Each number is 200 + 30 x the weight over the matrix's rms, rounded and kept within 0 to 999. Layers, rows and columns count from 0.

# layer 13 MLP down (transposed), 640x160, rms 0.263, rows 422-465, columns 0-79
221,203,178,243,160,205,178,183,202,237,211,206,214,224,174,226,234,204,163,266,221,227,201,168,164,178,172,215,184,186,209,259,214,178,142,230,210,175,167,132,209,173,222,202,219,216,219,222,156,198,221,164,236,214,235,259,188,185,193,178,189,208,223,185,228,235,188,185,221,208,217,208,205,215,202,239,172,213,223,213
236,140,201,195,228,168,162,237,177,192,267,206,196,230,235,202,244,149,145,207,245,254,193,154,206,215,160,177,196,253,171,176,180,163,203,208,198,195,219,252,194,190,201,212,125,235,228,167,190,206,182,226,176,218,168,231,168,208,175,181,222,177,233,174,215,112,168,185,198,180,211,276,184,194,240,216,213,159,116,259
215,194,218,207,212,202,211,234,145,220,212,232,175,216,186,244,182,212,137,225,250,235,189,233,229,177,195,180,190,210,180,260,200,196,248,180,203,184,176,238,245,227,238,181,223,197,198,204,140,196,193,193,194,169,224,207,174,198,192,167,203,176,218,170,207,205,148,135,200,169,148,221,153,238,211,238,198,253,189,204
239,169,184,241,178,174,220,141,132,187,231,243,189,209,178,169,222,152,226,188,185,240,149,237,199,187,176,180,221,185,193,184,214,212,194,173,197,240,244,166,234,160,149,232,205,197,245,221,202,205,193,181,154,242,173,227,156,221,203,164,221,135,229,151,226,220,203,270,184,157,196,190,271,234,196,170,109,214,241,166
236,174,203,272,172,145,225,175,181,206,187,206,149,192,237,210,166,206,194,197,154,210,209,189,198,177,152,176,229,202,155,156,197,207,192,186,250,233,195,226,260,192,232,178,196,191,218,210,150,206,228,190,201,197,231,201,237,213,248,201,164,238,186,262,151,180,174,239,182,167,175,201,215,208,226,206,198,238,245,182
190,209,209,146,161,213,230,173,153,148,214,174,169,203,190,192,197,187,220,179,178,245,186,203,191,151,203,148,184,231,184,244,176,227,176,227,229,210,202,243,181,221,174,208,186,185,166,234,200,152,238,200,229,202,217,166,190,195,230,209,207,202,221,180,191,228,162,236,220,213,235,181,199,199,211,208,178,189,198,126
209,122,174,233,223,166,177,185,233,224,302,187,196,144,179,207,221,265,244,231,162,100,193,198,224,205,178,211,204,228,207,195,224,249,233,232,189,204,174,266,182,177,203,301,174,175,229,181,213,165,189,176,142,129,207,230,210,216,164,162,162,197,173,209,210,221,200,189,184,192,185,181,170,167,174,217,196,177,153,215
202,226,216,160,188,197,195,208,213,246,176,162,161,227,134,195,186,179,238,196,210,177,191,197,134,180,185,163,179,150,232,149,165,185,259,199,240,251,207,221,189,217,220,220,181,196,236,204,271,173,182,200,172,232,201,245,185,224,185,169,176,266,224,223,233,192,219,209,197,305,245,205,167,211,196,265,172,205,176,213
223,254,188,157,222,182,201,247,168,149,215,150,188,195,233,184,205,185,179,135,206,129,204,195,178,210,214,207,188,221,217,165,193,205,188,235,162,213,166,274,223,172,218,235,180,160,156,206,204,211,182,233,160,220,122,200,192,206,213,226,190,150,184,181,210,174,241,142,237,179,215,245,235,230,191,238,185,175,195,119
180,179,187,214,190,197,219,163,194,199,216,196,187,188,184,162,213,231,192,215,232,239,214,228,230,180,154,257,223,193,216,172,219,243,188,194,224,200,149,198,201,201,257,196,183,230,215,159,185,178,212,170,172,140,161,212,197,165,240,211,148,194,146,176,220,177,209,192,148,212,176,192,210,218,228,184,206,197,253,208
218,123,188,178,192,171,216,185,240,261,251,175,187,145,157,197,224,167,255,140,122,208,225,270,248,208,189,150,209,197,176,301,201,206,178,210,195,208,210,167,169,164,245,225,189,206,200,187,237,177,127,183,220,146,223,186,185,201,125,192,198,219,197,228,211,196,138,177,159,185,214,220,180,204,229,235,122,243,226,196
157,270,198,142,186,199,140,222,205,184,210,101,168,220,184,176,169,176,222,230,209,184,187,217,175,222,243,267,228,198,158,173,204,154,185,267,213,203,166,204,142,174,227,200,184,203,143,171,194,216,262,205,250,197,217,171,175,242,183,183,216,239,166,234,210,151,205,229,211,218,190,253,198,140,209,206,193,157,163,187
213,166,213,199,207,185,191,170,169,221,174,218,224,202,241,182,230,234,194,202,164,227,188,220,219,240,186,181,246,185,215,275,155,214,165,169,196,245,194,204,213,177,233,191,172,201,265,241,206,267,210,192,171,190,202,183,216,182,229,200,188,229,184,228,200,184,220,205,224,227,252,213,179,253,160,183,211,165,237,180
180,229,203,217,208,244,210,170,188,203,178,210,211,205,219,159,123,185,214,255,161,230,198,159,237,193,221,228,168,208,139,191,224,239,178,193,195,226,184,241,253,185,219,219,166,158,171,191,188,132,189,234,181,235,159,172,171,177,206,249,261,168,213,148,190,190,132,224,139,162,181,234,195,172,198,175,247,207,239,215
183,187,187,181,193,208,194,224,178,242,212,191,150,207,144,258,193,191,234,178,211,169,232,201,173,150,240,240,196,203,189,200,276,198,181,169,200,184,200,207,195,258,237,134,196,238,240,236,188,195,219,231,202,161,161,184,163,195,239,181,171,222,207,236,188,180,200,205,175,246,238,222,174,258,152,190,153,255,223,173
190,179,205,229,205,239,238,220,171,273,224,211,206,166,230,222,171,213,182,224,199,240,219,186,181,196,224,147,207,230,270,227,117,169,232,133,214,208,198,187,163,264,201,168,221,191,214,195,177,251,214,234,204,189,148,164,192,212,202,205,220,241,204,185,255,180,223,212,235,203,197,131,208,178,159,205,201,248,165,181
149,238,229,183,220,163,179,199,188,165,155,216,212,225,145,250,210,212,219,237,139,160,198,144,167,200,179,217,187,243,139,202,174,197,199,253,164,168,227,216,171,219,202,158,222,160,221,190,234,199,199,189,187,173,188,263,172,218,169,211,230,241,198,210,216,171,183,232,223,199,190,208,200,201,186,202,195,219,212,178
235,190,237,158,207,213,214,190,157,183,227,201,218,193,206,209,241,200,196,261,176,230,251,206,230,200,188,198,200,153,187,233,189,226,218,45,202,226,201,224,201,224,199,204,195,208,215,237,201,197,208,187,206,183,179,173,237,214,184,181,198,206,213,207,156,202,200,250,236,208,150,208,177,156,165,179,169,181,226,243
251,177,187,200,210,206,237,221,138,170,186,220,218,158,163,182,263,196,158,201,145,216,218,209,231,167,213,206,251,158,207,215,207,249,243,195,233,166,214,176,232,199,186,198,229,215,167,181,197,232,244,188,175,182,203,221,155,201,190,172,237,178,168,237,217,213,113,186,257,183,144,196,215,203,193,227,138,155,220,200
276,168,181,166,208,218,213,204,186,171,224,205,203,195,217,201,236,202,207,251,208,221,216,214,203,199,192,164,166,165,201,210,232,219,182,186,208,219,185,151,211,197,229,218,197,216,278,189,214,219,189,215,187,215,176,206,217,220,190,178,196,158,208,194,207,204,142,179,204,165,189,183,223,201,227,207,195,220,207,226
158,219,198,173,210,249,177,228,207,196,215,221,200,202,193,227,209,230,181,144,193,143,233,204,184,167,193,223,164,177,226,215,249,186,134,250,203,217,165,176,222,216,195,187,214,243,204,250,226,207,186,209,159,190,184,174,187,176,189,169,189,208,164,149,202,168,136,196,201,186,165,151,174,219,197,199,161,209,215,200
174,179,181,203,168,164,196,187,143,186,216,222,192,222,200,222,196,164,197,213,192,201,258,203,158,200,145,264,165,189,201,164,180,224,182,203,175,199,260,193,235,244,148,193,252,231,242,220,176,180,204,178,182,202,192,174,150,229,174,161,191,237,191,189,185,126,163,224,231,264,219,237,197,154,155,219,238,185,175,215
166,206,209,175,214,224,238,195,180,218,200,168,181,161,255,207,248,168,170,201,181,220,227,223,248,182,151,193,187,185,146,256,168,209,159,236,168,192,176,181,190,230,184,256,208,139,234,164,140,215,212,198,280,187,176,235,197,271,234,197,200,207,213,187,170,172,212,210,205,152,255,171,201,147,190,250,228,163,219,263
205,174,123,165,236,146,201,230,220,222,152,202,201,205,243,169,183,239,211,229,208,189,134,182,243,220,238,274,246,204,166,265,179,224,208,170,197,187,163,242,196,298,165,174,196,200,179,227,187,186,261,134,179,268,201,217,222,223,144,215,225,168,235,241,165,170,213,210,158,163,211,208,191,156,242,216,193,198,180,209
213,168,117,301,277,199,155,279,230,213,145,213,172,173,227,223,231,238,158,250,182,188,243,190,216,172,175,165,196,196,216,220,224,242,174,161,234,219,187,211,205,163,212,136,217,206,175,205,202,169,215,188,234,186,246,232,221,184,223,221,248,169,207,168,211,195,231,189,185,242,175,180,184,171,253,184,203,189,174,193
209,239,192,200,196,183,227,198,216,188,203,223,208,200,188,192,154,192,254,232,221,192,261,179,135,234,192,185,199,200,143,196,185,195,135,228,181,201,205,174,197,239,219,192,219,167,223,175,186,242,198,205,150,248,227,169,257,169,235,212,212,198,289,257,212,230,169,192,153,206,180,239,190,190,159,179,214,163,173,260
138,173,204,154,185,160,201,183,158,193,156,254,241,206,261,134,137,180,153,186,160,183,272,162,214,203,169,145,228,177,212,139,224,187,102,194,177,209,224,239,181,243,217,204,203,166,213,112,270,170,210,194,248,144,219,141,281,210,177,149,172,89,222,209,195,188,190,169,215,188,231,230,192,214,226,176,247,186,209,240
186,201,204,174,224,211,196,223,190,206,178,221,205,212,212,203,168,196,201,162,219,248,258,203,161,203,214,208,226,179,214,202,210,209,231,73,227,204,225,175,159,217,232,247,225,196,192,199,239,234,165,145,194,181,183,165,177,184,194,218,198,208,170,225,145,223,188,174,228,180,184,184,253,199,255,242,205,228,160,216
219,218,196,211,154,200,137,249,218,216,245,201,204,184,209,204,235,207,165,211,196,203,179,173,182,232,185,197,225,163,186,166,197,232,227,233,225,187,150,228,195,204,202,212,177,139,187,226,225,256,185,220,205,216,166,232,148,229,249,256,217,239,134,232,228,267,203,194,189,186,168,179,188,192,151,177,208,235,204,225
208,203,238,168,245,204,211,159,265,338,218,200,218,202,219,223,226,176,248,190,269,228,127,203,210,223,176,170,224,153,215,213,253,202,196,252,189,225,226,228,211,149,221,193,212,217,163,85,192,164,194,244,221,135,238,215,219,197,200,217,205,295,176,211,172,195,179,219,203,161,209,182,157,210,213,190,196,205,183,225
205,179,247,168,183,197,158,197,229,243,226,223,192,153,215,221,225,191,171,216,151,195,220,235,245,177,165,241,210,224,182,210,212,233,181,164,206,181,165,225,147,183,221,209,229,169,204,227,207,173,145,203,190,250,238,192,207,158,224,197,189,176,163,173,206,239,216,220,220,188,172,210,199,154,198,202,201,186,207,194
226,148,229,173,187,202,182,178,207,158,190,250,249,200,197,180,156,218,219,200,225,239,155,156,251,157,179,166,175,258,174,212,169,228,146,130,203,181,208,177,216,210,226,193,168,200,180,214,190,229,249,206,203,209,223,237,202,236,201,178,233,212,199,188,207,204,164,209,223,187,205,204,230,188,208,175,143,211,197,231
195,194,236,179,166,192,181,162,251,109,174,195,228,180,172,207,201,221,221,221,169,157,155,216,215,171,195,213,207,212,199,209,217,186,208,242,193,158,220,176,198,168,254,214,223,232,161,205,229,201,198,213,205,160,255,212,210,185,209,220,259,196,194,199,218,206,200,214,179,183,157,227,171,155,183,201,213,222,209,234
191,189,234,188,211,245,195,237,215,230,195,176,165,147,160,175,198,118,224,184,182,188,237,208,194,170,174,186,203,196,187,196,169,203,193,180,201,182,165,197,148,152,231,169,157,235,156,202,219,183,193,137,255,209,208,181,184,207,203,232,133,213,192,195,192,191,174,209,195,204,218,235,173,204,178,228,168,235,199,190
203,215,168,204,261,182,196,216,216,217,183,150,230,180,261,212,196,237,170,205,226,175,149,188,199,180,175,210,225,227,240,207,219,189,261,171,151,133,204,226,205,189,231,194,138,213,213,166,185,211,193,247,203,172,173,227,182,204,220,243,219,232,182,187,275,205,223,235,225,154,181,173,253,169,191,181,191,171,189,164
197,210,248,197,199,243,196,201,202,161,200,160,228,213,193,180,208,189,205,179,238,192,210,244,248,186,189,237,173,210,148,157,179,238,204,167,276,189,235,193,170,187,204,190,240,162,221,209,218,214,222,233,239,178,213,172,207,216,227,183,174,195,190,196,216,222,198,212,138,250,237,182,164,214,216,182,227,264,208,204
190,189,257,163,218,262,187,204,217,176,209,198,216,154,213,229,157,157,199,191,159,163,219,215,192,238,203,223,201,201,145,186,258,205,211,180,211,142,210,167,238,208,190,214,206,198,196,222,211,178,181,234,201,201,251,227,240,219,199,276,158,177,193,165,174,181,177,187,149,169,169,146,224,220,238,185,189,217,193,169
180,189,144,194,247,196,181,143,178,173,233,224,217,242,191,231,208,181,184,224,183,237,166,180,201,162,186,208,223,217,143,166,199,184,170,173,163,173,202,230,192,199,216,185,179,226,162,193,201,199,148,252,195,224,213,255,228,233,173,206,192,162,154,177,238,223,227,188,210,212,171,183,197,190,202,194,220,204,223,169
250,226,197,201,204,222,172,219,180,197,196,204,174,183,129,212,234,174,153,166,195,206,195,236,156,206,268,232,169,172,154,238,161,143,192,150,166,185,207,216,206,217,193,140,188,154,253,206,183,184,197,223,254,242,191,202,206,171,247,202,157,244,256,261,236,187,181,190,179,226,238,209,253,174,137,267,156,228,190,227
165,209,167,192,190,226,211,203,148,180,184,239,269,216,219,209,180,225,203,177,226,256,184,244,237,193,238,164,125,185,188,286,157,297,226,225,190,203,205,153,185,156,171,211,187,203,203,227,195,205,255,242,191,162,237,243,164,249,256,174,189,180,209,259,208,199,220,202,207,173,168,167,206,200,285,198,239,157,155,239
173,168,207,192,187,198,192,201,232,176,265,213,273,243,213,205,203,262,192,185,236,161,174,183,211,207,195,210,209,223,263,184,150,235,193,230,255,216,179,188,98,225,208,162,170,205,227,246,157,240,182,220,222,176,235,223,151,165,163,187,135,189,203,234,178,171,208,190,190,207,247,230,229,234,186,198,220,122,194,192
198,157,204,205,180,220,180,148,182,212,215,163,180,191,199,189,213,206,206,218,171,250,197,218,190,182,165,164,152,202,184,206,227,209,168,265,191,204,233,148,235,188,201,209,211,194,231,199,166,247,200,188,184,225,218,256,174,163,167,276,195,222,173,205,193,215,201,199,213,156,246,143,176,130,209,238,210,209,193,250
146,193,205,213,146,202,206,193,235,178,215,212,184,195,225,220,231,197,225,233,170,222,201,195,248,197,192,187,203,214,185,168,164,220,197,169,251,156,204,188,206,108,198,179,198,200,155,206,218,236,190,205,187,189,221,205,208,194,204,168,187,260,237,171,183,222,106,215,117,216,159,241,193,159,193,188,157,196,257,228
213,270,228,226,216,274,242,170,209,181,131,258,159,203,221,244,199,227,274,188,181,201,202,163,217,144,183,185,194,215,195,271,212,203,221,220,182,223,230,200,217,162,199,168,194,200,127,206,182,169,211,189,183,146,159,233,224,229,214,225,207,153,228,199,200,236,174,202,197,184,175,206,187,189,222,196,171,212,227,213
# layer 13 MLP up, 640x160, rms 0.244, rows 423-466, columns 0-79
221,166,174,215,206,207,201,153,224,207,221,201,222,202,199,207,224,231,186,240,185,232,184,195,154,212,174,232,188,211,229,200,172,202,147,192,209,183,127,191,168,158,203,206,197,214,206,164,174,151,244,152,270,207,191,195,199,209,175,198,173,144,228,224,191,221,208,152,184,265,188,196,252,172,234,215,173,172,255,175
209,214,177,160,225,221,190,173,214,219,227,211,237,179,234,124,221,248,206,157,170,203,175,207,181,196,166,160,263,212,223,207,216,231,198,183,192,207,213,184,196,185,159,196,217,231,186,180,252,231,155,271,158,269,206,229,199,208,212,196,166,200,210,174,190,171,197,177,204,221,246,177,248,204,187,149,195,192,202,234
221,169,190,214,166,192,167,220,258,174,181,164,209,235,184,185,212,184,199,156,211,152,246,175,234,156,200,188,179,265,151,201,160,246,232,219,215,191,232,280,212,215,187,221,181,187,177,215,193,209,235,234,211,231,206,213,176,214,172,140,222,179,217,159,138,254,201,236,187,215,142,229,187,239,267,199,225,217,192,197
213,247,250,203,177,185,174,182,207,160,169,238,186,206,192,211,192,185,242,202,216,219,163,182,204,141,231,247,171,245,211,219,221,197,249,224,175,222,201,230,227,223,179,192,197,194,237,202,231,224,227,183,250,185,227,157,201,193,197,223,193,223,161,273,210,189,176,236,167,177,179,181,149,159,224,196,244,162,209,226
189,164,166,206,250,166,171,169,162,196,155,180,172,138,100,241,142,178,207,178,227,209,225,249,212,135,259,150,164,228,179,195,208,177,243,253,220,193,156,214,207,209,219,183,204,202,210,192,238,176,176,213,180,211,248,210,252,218,173,187,219,209,165,201,182,169,209,229,271,211,180,207,209,200,155,196,213,223,217,194
183,241,225,175,190,276,192,220,196,227,264,167,198,203,254,205,184,228,205,200,221,210,232,129,175,183,196,195,207,191,226,184,157,77,215,230,219,207,212,180,255,214,178,169,238,193,167,169,154,214,195,203,200,216,160,155,195,156,225,262,184,165,209,216,223,146,277,228,191,204,169,214,209,254,213,245,176,167,216,173
201,271,177,124,159,163,172,278,277,228,193,234,178,175,242,234,210,214,290,238,177,176,214,161,218,210,237,218,163,223,226,179,241,195,193,211,204,218,138,238,216,190,210,196,171,179,201,219,171,208,188,203,211,210,179,244,176,154,203,205,148,208,211,259,198,207,120,155,244,166,187,207,224,241,230,151,189,182,234,243
225,190,168,199,212,244,240,319,170,178,222,205,252,195,213,159,170,195,135,220,255,199,260,206,231,175,190,209,173,300,194,170,255,206,270,169,200,231,144,203,244,155,227,223,175,198,202,146,173,207,200,213,185,202,176,194,176,190,221,248,220,243,206,186,205,168,190,189,184,180,213,215,191,214,178,199,231,222,157,120
210,200,179,221,238,157,194,244,184,241,239,180,150,204,221,238,219,219,176,236,180,194,211,214,218,188,216,178,213,171,223,205,197,169,207,212,180,155,233,182,214,165,134,181,205,207,171,132,207,171,192,174,240,192,236,207,190,124,157,149,205,258,231,237,224,214,241,194,184,204,172,174,208,185,185,193,211,236,201,177
193,172,257,227,209,152,243,191,193,196,198,182,199,166,186,188,143,136,224,245,240,214,238,190,152,212,199,138,265,243,165,167,158,197,180,216,179,234,229,161,217,221,238,205,213,176,194,233,222,226,139,185,175,222,218,226,236,188,190,197,214,179,189,253,141,184,260,191,190,164,216,229,178,237,212,211,223,280,217,217
232,208,224,195,213,220,206,235,175,253,200,206,144,188,180,189,125,229,208,223,198,176,195,135,174,172,168,221,147,213,197,211,214,255,236,220,167,125,179,238,242,213,140,180,217,243,183,262,274,186,195,184,194,183,227,202,192,215,205,176,252,174,186,171,141,261,194,167,232,177,215,189,217,219,246,220,222,139,197,191
193,193,246,200,144,177,130,275,238,230,189,178,227,201,184,222,210,200,151,186,189,196,211,210,192,182,184,189,193,177,163,159,212,191,215,149,171,182,181,189,210,203,162,187,171,228,210,203,229,158,183,258,220,201,232,185,225,177,131,167,235,203,267,145,201,246,204,170,214,184,200,166,215,197,180,224,154,237,209,159
209,212,221,256,176,225,174,142,178,202,197,235,202,153,127,227,298,195,226,169,242,164,169,228,201,192,225,196,223,215,169,246,207,122,220,242,219,226,182,177,218,214,173,194,189,181,233,194,180,227,221,173,191,129,196,183,232,168,168,168,249,163,224,224,167,204,245,156,188,203,190,179,222,209,210,203,176,192,177,232
186,230,177,192,192,212,258,179,225,208,216,179,181,198,187,192,226,204,179,251,192,204,227,175,167,200,233,215,170,186,196,151,188,245,176,211,224,229,219,230,212,161,224,217,243,153,178,215,215,210,226,180,145,211,221,171,228,210,201,149,198,162,181,263,176,191,235,194,201,228,191,208,163,247,250,176,147,180,181,195
198,165,212,211,173,163,199,248,224,205,187,168,137,201,218,165,209,213,172,149,168,204,210,183,177,192,180,218,217,198,185,165,189,180,198,163,216,163,211,205,216,150,221,185,225,215,133,199,242,195,187,167,179,233,204,176,197,195,211,211,227,213,231,203,223,205,213,150,180,246,222,301,175,214,231,176,191,174,152,229
218,209,196,160,173,195,215,238,182,241,193,220,203,258,222,145,238,190,177,149,206,185,259,239,252,189,202,232,191,190,189,245,187,225,175,171,206,173,213,185,190,188,203,237,207,194,216,153,211,128,173,204,229,171,221,228,261,236,231,205,172,150,194,209,222,205,208,158,190,170,156,218,257,116,222,230,249,202,162,187
169,189,199,217,167,194,236,176,247,220,179,220,201,212,208,187,211,202,208,197,178,160,240,223,163,205,171,201,219,193,189,212,201,175,201,116,187,205,143,225,220,193,198,246,201,163,201,219,229,218,244,145,173,205,156,187,165,162,191,181,265,203,151,137,194,202,169,176,232,212,167,232,216,118,223,200,209,157,225,195
203,157,138,195,215,187,171,192,207,242,169,272,198,218,240,198,245,232,266,212,246,218,190,138,156,154,160,231,198,211,247,209,185,262,178,201,237,216,191,212,222,225,171,224,212,248,234,202,159,177,195,180,239,272,203,213,182,184,150,208,193,194,218,191,218,174,231,201,177,237,236,178,214,164,186,200,234,211,174,218
168,145,209,212,210,187,165,217,207,195,123,196,237,200,233,207,164,211,177,194,202,134,258,197,179,252,231,261,243,247,183,150,188,161,164,169,201,233,204,191,195,190,186,186,179,256,179,168,223,187,212,204,207,200,206,216,205,129,155,233,210,222,229,173,236,192,244,220,203,228,220,230,175,233,207,191,244,174,163,206
221,227,213,107,218,216,179,229,241,172,152,208,204,208,207,223,201,264,172,219,176,241,210,177,211,225,232,231,189,183,163,207,204,210,195,214,193,214,163,155,190,248,190,210,193,218,173,199,238,230,233,205,254,226,171,201,226,166,194,176,233,260,203,211,168,163,201,160,138,136,205,190,192,174,208,204,221,218,212,179
170,209,173,138,207,212,213,158,176,236,221,188,181,209,200,219,221,177,200,132,195,239,243,165,190,234,243,220,186,155,164,192,245,179,191,207,175,218,227,160,225,213,194,210,223,190,246,212,220,191,156,191,146,196,205,224,183,213,221,191,213,210,234,196,190,201,240,167,193,220,225,155,213,203,150,210,215,201,216,203
194,224,170,194,165,192,167,182,167,213,183,205,215,188,225,182,208,219,178,159,242,143,173,195,211,199,224,199,201,182,193,200,208,213,187,185,192,241,206,187,175,252,202,204,188,255,199,212,227,201,212,280,145,134,215,176,208,216,233,175,216,211,196,187,181,225,219,145,222,228,202,210,232,199,187,214,194,209,166,186
153,155,211,176,210,163,214,221,145,189,232,220,235,178,183,178,247,219,216,182,171,206,136,204,223,233,210,219,203,229,195,204,261,240,205,154,141,189,229,187,211,197,257,221,220,235,168,236,220,173,195,200,178,263,164,213,229,187,150,178,222,159,130,196,202,183,161,206,169,234,188,215,161,174,274,165,155,210,185,205
200,219,218,177,173,195,205,219,233,219,235,217,212,239,247,192,256,195,172,187,152,212,227,212,203,176,221,200,211,183,180,172,238,119,179,191,197,196,262,179,221,199,237,225,189,220,135,250,169,185,216,196,205,154,210,261,151,222,199,226,259,209,222,224,180,222,205,221,212,194,168,154,202,204,214,186,235,247,158,174
211,185,207,195,195,262,203,254,214,214,158,201,210,204,208,202,188,223,221,227,185,230,250,187,251,201,241,188,194,194,225,191,194,203,151,180,183,198,203,193,219,219,167,186,205,225,181,207,237,190,218,190,193,212,272,162,193,221,144,140,224,231,233,180,181,185,217,158,176,193,231,177,200,193,183,201,223,151,217,206
193,236,268,247,208,177,246,222,194,176,171,157,211,155,206,182,194,151,221,169,186,197,177,238,186,271,164,217,209,203,279,152,205,259,120,179,169,166,193,179,195,221,224,225,144,173,163,205,153,177,184,209,262,162,184,236,254,246,167,143,177,159,127,217,236,170,255,220,237,178,183,230,176,245,224,211,163,158,189,221
158,151,214,274,215,222,261,214,187,223,230,230,161,229,209,148,243,200,192,223,202,134,189,253,186,204,196,211,189,219,260,192,158,203,225,155,232,179,203,186,207,196,195,185,178,203,203,230,217,180,203,187,227,221,210,234,197,186,227,218,195,192,226,250,212,142,231,174,165,233,184,212,211,173,177,166,163,225,193,202
202,187,203,205,175,199,225,205,195,183,232,185,211,152,222,260,236,246,202,234,216,237,217,195,200,176,206,198,201,249,216,179,137,150,239,235,163,184,191,232,262,210,198,203,232,213,193,222,179,156,205,203,154,204,190,206,177,243,217,215,140,269,179,206,199,196,205,227,249,178,163,215,234,199,231,182,168,299,193,229
188,201,229,236,190,253,234,203,222,231,221,199,182,222,166,187,249,215,180,186,258,186,222,179,204,133,259,235,176,179,173,200,196,232,193,233,186,197,197,183,223,173,188,192,193,212,212,196,182,149,145,222,203,198,200,239,258,178,213,223,199,178,228,208,162,238,272,172,191,197,188,225,208,157,214,194,197,217,161,165
192,198,219,238,217,181,226,240,205,174,176,195,197,185,178,188,208,177,197,223,193,200,191,199,198,191,189,218,161,181,217,185,218,178,167,213,202,209,201,212,203,224,258,210,192,252,213,256,263,147,229,178,203,186,252,202,170,184,193,205,191,171,204,197,228,164,168,264,163,186,207,162,223,197,194,178,180,204,256,210
212,230,242,160,175,192,179,255,228,219,181,233,230,169,179,203,192,214,203,219,201,177,201,210,151,209,203,189,122,276,205,206,206,231,182,167,203,240,169,237,231,192,190,222,175,159,213,257,169,185,206,232,194,188,187,228,235,211,227,160,217,220,219,235,165,250,220,124,182,205,189,157,231,217,233,198,147,185,179,248
203,218,154,236,219,173,187,231,207,209,221,212,183,202,199,173,206,181,229,188,224,232,197,146,195,213,210,206,199,194,211,190,245,185,205,217,172,170,190,188,152,224,196,217,174,175,204,180,251,218,212,208,241,224,199,167,188,200,188,181,151,184,199,162,211,219,146,153,217,190,200,236,213,238,231,183,187,184,165,164
225,164,253,225,209,228,226,157,208,196,149,181,185,129,205,187,199,196,209,201,234,267,222,205,197,174,223,226,205,199,187,211,207,265,225,206,170,165,209,214,208,187,168,229,235,214,184,206,183,215,112,209,174,214,196,160,218,232,265,248,141,232,166,218,208,233,181,192,211,223,167,192,216,248,171,199,248,183,183,184
168,265,207,204,180,223,216,212,198,182,181,199,195,162,205,179,224,217,214,180,202,200,200,232,133,191,220,195,222,184,170,196,243,162,155,207,188,165,242,169,223,234,211,217,167,191,144,202,172,208,225,210,190,225,257,185,226,173,252,228,242,132,173,190,160,238,208,203,186,244,209,128,204,213,133,200,247,158,174,216
250,187,215,202,199,236,217,193,204,233,269,186,195,191,213,262,175,190,161,226,162,211,176,242,187,243,165,202,240,287,166,206,206,221,192,208,159,180,140,185,198,205,150,215,216,201,168,152,189,218,197,204,137,184,212,204,176,210,179,146,160,149,250,170,194,245,240,175,231,212,175,184,180,141,204,224,194,226,220,205
133,277,156,200,163,196,191,241,215,199,158,213,219,202,206,165,201,186,140,199,182,182,174,183,254,228,194,176,204,211,196,223,271,178,195,201,248,209,249,295,241,212,235,173,220,187,207,172,207,188,214,182,254,157,199,250,173,182,191,154,206,204,196,164,196,247,228,187,228,185,215,254,218,209,244,206,212,146,153,193
190,180,222,174,249,178,239,227,174,211,236,234,193,192,239,233,212,188,172,111,216,194,216,193,158,227,203,205,189,183,219,234,219,214,173,214,183,169,202,231,240,208,195,227,196,177,246,191,178,181,179,156,230,195,216,137,198,165,222,153,212,143,243,215,188,144,208,223,208,205,221,215,142,210,213,209,218,203,208,232
233,227,173,150,179,205,159,198,239,197,163,201,190,191,270,193,260,167,198,208,194,216,163,186,155,197,244,231,210,182,190,141,179,230,186,222,236,205,182,238,187,223,164,181,209,153,175,184,185,212,210,153,203,200,188,189,226,202,186,182,224,237,213,168,219,202,202,149,198,252,165,229,262,161,185,196,185,182,207,183
208,174,213,177,157,208,177,199,177,261,142,214,171,185,218,216,164,172,227,186,222,233,231,211,164,263,244,203,180,191,163,205,157,224,247,197,163,159,179,200,186,241,186,240,238,240,198,167,188,87,184,240,188,259,212,207,228,223,167,150,223,197,191,245,189,139,190,230,145,228,203,203,195,198,149,221,202,199,200,151
207,224,216,181,203,222,253,210,165,207,219,218,188,233,170,181,167,172,237,210,211,217,282,180,193,213,178,203,146,223,72,236,215,190,140,240,189,234,216,175,223,172,211,219,212,232,222,165,231,196,242,225,209,180,217,225,219,152,136,216,173,206,227,191,181,182,189,179,218,208,175,175,161,213,236,204,232,163,165,118
199,221,190,186,212,206,214,247,206,160,167,247,209,203,211,182,147,201,141,170,243,171,192,216,141,250,231,203,259,199,209,164,196,227,231,171,207,251,187,294,216,212,242,152,198,199,211,212,204,177,187,233,192,173,201,147,262,187,219,134,173,201,216,141,205,188,250,206,185,231,148,220,206,221,133,185,227,180,213,197
203,180,226,209,199,182,151,184,219,239,224,249,186,215,166,222,190,184,218,198,209,189,178,202,242,162,162,191,172,119,136,224,198,181,237,206,196,237,184,237,208,209,188,224,293,180,222,232,177,231,216,247,174,196,163,199,225,213,208,179,235,174,184,192,200,189,167,186,186,202,181,192,191,228,177,204,204,232,184,192
193,204,158,175,176,177,157,206,216,203,205,302,220,158,195,216,162,210,149,219,240,215,237,159,177,198,164,184,202,178,201,150,229,220,183,190,205,252,207,191,204,171,240,220,217,232,206,214,176,155,181,231,170,186,208,231,206,190,186,145,199,180,292,203,159,220,161,174,146,218,208,243,235,181,227,249,219,205,201,217
197,229,217,197,210,240,185,205,139,207,174,219,211,209,201,169,246,233,216,188,174,166,189,205,220,215,170,192,230,182,212,217,213,201,219,181,195,138,250,227,268,202,177,208,181,220,141,239,213,191,250,262,183,164,180,227,221,213,173,181,210,164,191,183,138,164,204,200,229,239,213,157,203,248,239,238,212,203,205,177